Each number is 500 + 40 x the weight over its row's rms, rounded and kept within 0 to 999. Layers, rows and columns count from 0. Numbers have three digits each. The size before them is the row's rms in percent of the matrix's.

# layer 2 MLP down, 64x256, rms 0.18, rows 0-63, columns 64-95
098:472528483443507524529449479508554502486561477548482560478442548490499476449451469524420390495420
094:525537577470513441481475471461513559525472505489505543503582484473562530524469517542502447503481
086:556484517491457503451538441486508523484470520553566505480535479550497572482468582521492603464513
119:465638543546557508544503482532506558510516454471512545473482487526478507476570517413492362540490
105:556455456546446537474496521484522542479478479536474538437608508528427548515473506511541590510513
097:515523524451525454520503422485502507506526476526477505536512523545528493557498518420535521463532
077:614428469572452506485482439469445537417528433506467489513471417527440477499475443509495503516462
097:522503548514488459473490492448509443542493573492434584541451507515417519549478486526466483501450
102:506461447498470513453579452534563535571465508507524513492501514501470494561471527508433579511489
093:555462416519541536481509449534437500487493548465554434455413370458492463459432498452457537479471
108:484466504477533477475524507504490476510518586482497530518479449540426465506440478513526614512545
110:525519485408416455517531551441513490502403541471392432485475552505421564552510477558559573486502
090:443491497496491474491439473585510455483503521497482477491500439533523455475474475539436479472565
093:508466505477561450448458516485488562489525512431476502498501493505554464534477462601477476479512
097:537475474507515502554527464514544487491395585479488479545534492569541522480554512462492465482529
082:470554508499542466512541521516508473484441595431497441465505484506575507543537457474458538434442
099:536509569559461522527498458551427484477502389566550464566510492576520451499504492546462537482556
108:611522510483522485572524500507430490525541482475463491507483548488473545496463519452466486474486
092:522505485510554533449525465449552445523461469524482408574517541569500492492472504507527467476557
105:541501499503527438539533487528439477524572518453527519535509525521510489417415479518437451485482
095:472502435506444526431482509506540538487539485590480489545502491457475419537460491487562529544534
099:519540512547490458498467524454533527578520496432503513418488458480450502496559498504524548541511
094:487473572507517401502533460525545595532462460470486387522420512478508502495466500485530509456526
101:510519473493476493463443547516532521491522553520479603411502512489514440537468541578508534423514
098:551497541444440521455504460403499487515466477488505539530570545538458497524464574537475487532527
102:501506531528545557549524427450538455461384427513520506496530484534628497465467536559574431418497
097:582520478513496534457499490527515496491464518564528470437494500508485489539493498532469409447477
104:526541561559504454527491470495529519558513474505519522542485520477513545527505567543540462462604
086:545535457475447490520450476506508531409484465510567524489450471471493452478462511526482474517478
103:475491528543488570470477536479509530498438557520563555507564524520422492511507490565494536481499
100:435496542524539517457487484476485495452462512489508521525482511399547514442463462512490458513505
101:461517476504466480527478566517496476492501590512479502521458484441545473459513479437464463531550
100:507489515552525488595608469536577506510499560406476542461489493509530483517506541453513506460501
098:515433503481528464451497569510513512584495519495435441503498456596518581519483490527531607482555
093:489534475495480568486475450558444511470551488476557456500506458462505525495477414489520467411545
110:480504536541502533477486509428444436438529523589478484498524508528555526561517536550616414457471
098:488473524458442400486540493474561481504489408535475525429552488532540512431480553512502542497486
099:502495459500476501559468526536527496428537485565504512491445536518534491487472480495529478488537
107:461503550547543489507454498530524515520461495470536476541458520484478498474501480440405423521460
104:458487515495500428513571484506510518544500507408460555506484511523465437537500509500504447466495
100:490525492522551515500491456471516480503446391454526537426413546503541517595441510534476478443508
090:501446504475467500483576445536557518473451479498493519551553421552485467469485539463568556502560
096:518446501500495518509527534516536522461430484463450543436534506488473526502503511525502569550505
102:573472398484465442515513468470524510461466564472472465520577451502464489523496523482460534478477
100:557494539524527475466472482450488509503515495487516505508511522418486488518515507484535509394431
093:498528491550493490487548492506469482527506515544487539456421558452493509530495440496462503500515
099:535514567534518511482531538475517481501491549504508508526553505546456512529493521580506546474524
097:622518532527481455561513431534594485510499526566517481469507513510549466506490569429531502493580
123:459485512471433555504563515517521577486493542494463482545451524486512589560477462468521540476517
098:538480566487460454505502562439512559534546485463501503488486532501451529467496477506498487471538
107:462541462512535493540532490582488509518482514500533571541441548496507495587476525560471439501553
087:453518530508478500552501486490409509523481481424465479480493493574542418558458488505488445462460
101:507467470471457512471471498516500428438456528520485482552445454509501508441482482440518467546471
105:523556506560436435493487566523531477454417449466478554427518503529502501424514478579545540516526
099:470465552526527494484413568569517472500524574497458493468494448552495462499553451438444575492469
084:506481567529555438531491511469522477493470545539573543495501422515459534443493486526488576504538
089:451516471486520529543484516472526499463494549505567521547448528422508568490514488463521457554533
096:530462541502471492533457517499477488488579526513559622441488478549515470518482472480489522462490
097:478494550481559505433476496455499514510501447415527525515496484468479536490556573545515470452508
103:484504485561552475553515497598498535502464573517503503468475527463430483586520504475445531483526
165:507521525517446480508478439453521509482522468442439480427518442459480550499491538459516536526523
088:529474519543474540508488445505478556455534441475492473568549445529559485562539465506395437436461
086:474602507539509519450530534501468504547561563531558503505527560564466523599503586520549454578437
111:465481462488492497477535503553467457473532478579463540588461523527477554490550502484458586528447